config.yaml
head_dim: 32
d_mlp: 192
norm: "layernorm"
norm_eps: 1e-05
rope_fraction: 0.5
qk_norm: true
tie_embeddings: false
optimizer: "adamw"
beta1: 0.9
lr_head: 0.00791
batch_tokens: 16384
seq_len: 256
Each number is 128 + 32 x the weight over its row's rms, rounded and kept within 0 to 255. Layers, rows and columns count from 0. Numbers have three digits each. The size before them is the row's rms in percent of the matrix's.

# layer 10 attention query, 64x64, rms 0.275, rows 0-63, columns 32-63
071:168137124155160063116099112146132063120125094131177103057106115091143160147189074172155117157147
115:100157160142094100111148152176142150134172161109101180136093121067092135165103146141120120095152
101:169129115107161169155120075096121105117110110140168099114139110164151095073147123114137147089106
095:167098125113163173126083086090132117134080094187140084117167121151168099080158082114126142163121
122:070156122170093098127148157166150161149165170076113169175135160095091168166105161127135102114134
065:084152144160094119104154170153143157164200171102096152156113161075096134177118178130143102099125
109:187111104122150136140117112071091072099084100162155091108117085171166103109168092135140146129112
112:156131085108190132134100095100072100108092090166147091101118111187141084108141085132160150119126
106:189123119109106143133113074096127090121092090137167087102203107135186125122191081147130137180090
091:167113122129129145154130148098118127127090118180155065114119137151155076140126122134128115161124
101:119131161161097120089128114174130149194174144157096114117118124090106133152128164119126084128083
113:122120197138040110075168139147128181164123145110119113130134136077136144162095202169111122131152
094:063091127106141148151114154144098142165177145209134119113105162089094094091141146070139124059129
089:098199074148096113058117060190129122128108173129133117117091111124087140138182112126143105082118
075:173114211175089133201148077083136144139142135082121070141116150152141177070168131103128103169104
124:119120107183074143148151058153116091123126103106122117127060072162190098158115113206105131152120
095:158163186100188140100114077130157134080145162118140147122138108130097137145123103112118109144142
094:108102082141118149132132074101154132104152111142131119169114133113152079097120121137142120050139
094:078232079089111137101108104150144089109115150100135174099123107150094123127169143154127128122166
081:186138163098130162148154075088116127143147126166110095159161186076139146118124113128114100171103
073:115116181166142176147079118091156139127142197087062147125088104119107088120090066119142133129092
088:129112057142158114159102124161114167168145161156140187109108094166133076175086136140103141051128
097:118172110103089157204127058119138102141096118122137123158158082140125132131115168173167154086135
096:166140128086151086121169122139187100108102160074129144079121111177125152152090154116117163133108
108:135066149176098087146146076146117130170148128204110109034118134105186093100138158115105106082108
082:162110123168166090062108134168107125184139077126120138089107153151142147139166170127133091123070
082:127065084129164141151120157139105143072171129154123125049087114196123119095116126098116160097109
116:097088069093100167138088176183088159119154082145140149136105110177089162130142176113099124102179
086:113106137087100110122132157089167123129060161150094123214140144140143141102129097118155181121146
121:092080137162126141120096178174149132133178121118150155040103128156125160111178132109103105143128
079:104165127102144184131094104119139114108159130185132140089119135151061147185090177066171154089083
094:146100147125108135212115128182116164189176061162098115112131117118154118090107144095148128108110
079:123101141203154165064181082089053115152152154173127115155115120121162111112177157158086101155116
092:120139142133110117087146131141182157140149167081113141143128156070127160158108131157100085188157
064:131138130049117060217120158167187159116132126074145132094129172151129160072095127115163155124148
114:164148105098156123139080109127133113076121083138181121099112108176093110097139131088155174091104
082:094085142162096119116168146123145145187137156130083177146154119103152145175114135175119097169151
093:185179120095149063167111116163172129098153140085179139104107083155078098104145130103169181118133
094:146185127106158111126090102128130104064121094143196095116102101189110108088141117115132181119098
071:120089149118126143126111110076137111115109095139145041131178165153180100119114110084116083176057
094:166111085137159160164094128101075113086094090155149132094146112186194123144163104098159141114135
112:116133151150084106152164146178157152133156170091107165138126149085089154171103152111117099130143
095:164105133070203120082094128090093105155090148097059164152117141136198150088134108188131095127121
127:169108167073141114134071129151119069080146106118145097112081168140152168158167120113142111140062
100:183085132118163162125144139181122082117122172045132138131129098134138137080116151149111180103084
097:138169144104119143182150064165173134130166160093106131078103144111131124101109148052104141153061
102:167118160133165121145114095178104097138097135103113159124127118101106125215126131134153149127164
137:130184119163123107176142119165137167146170155105126164126096135089069120140097174080140139113143
090:065039097142111123135155138061123195101145123127153099163107108161152102099123111101142120089165
110:122159145172098093168153073123129131157178120118153167129079119086103116153112110106126116105120
096:147123190120144107186123120133107095119081134073115165148097102089177121198147123148128163162147
111:129146125088097105104059157185095096084185108091083131103121147155164187138088144150113113127122
110:128128122134075136117214165084172145174148191134113122152061155073091107054142152142138150089108
121:153226147153137114198120127154122158131167149098128161109117117091089141148106151074153161138136
092:163160108104075109101136131073106110132074098150153148137183111158141116127134086158130213111093
104:164152154092189145175121182147081085144071195097171140109127126080103118149149140103152156146124
121:109047115104140149091133110102151090106109113153102092140162130175178104096139108142079121149122
115:127193091079137147143136087161145108110167155119139159077124102180095147112092150159124102150112
116:128077088125132155130176127098147172203098145172179126177132126095114083126152142052136145101144
110:132178154176117110153146082138113184177152159074127160118100138098072146150090153063139147145118
096:133084081105165131130116158111124163078079135151143115134158095133149139104109158081127149122183
116:134146136192152114136189040143116180166135144074120105156124101104082145125120159083144118141126
096:133184119159166094128135125120161146202113107095105117141045132073093102142180142113190118185115
093:178101100082116094125099142112163192099173095134178157124086183102162083071148133098144118104115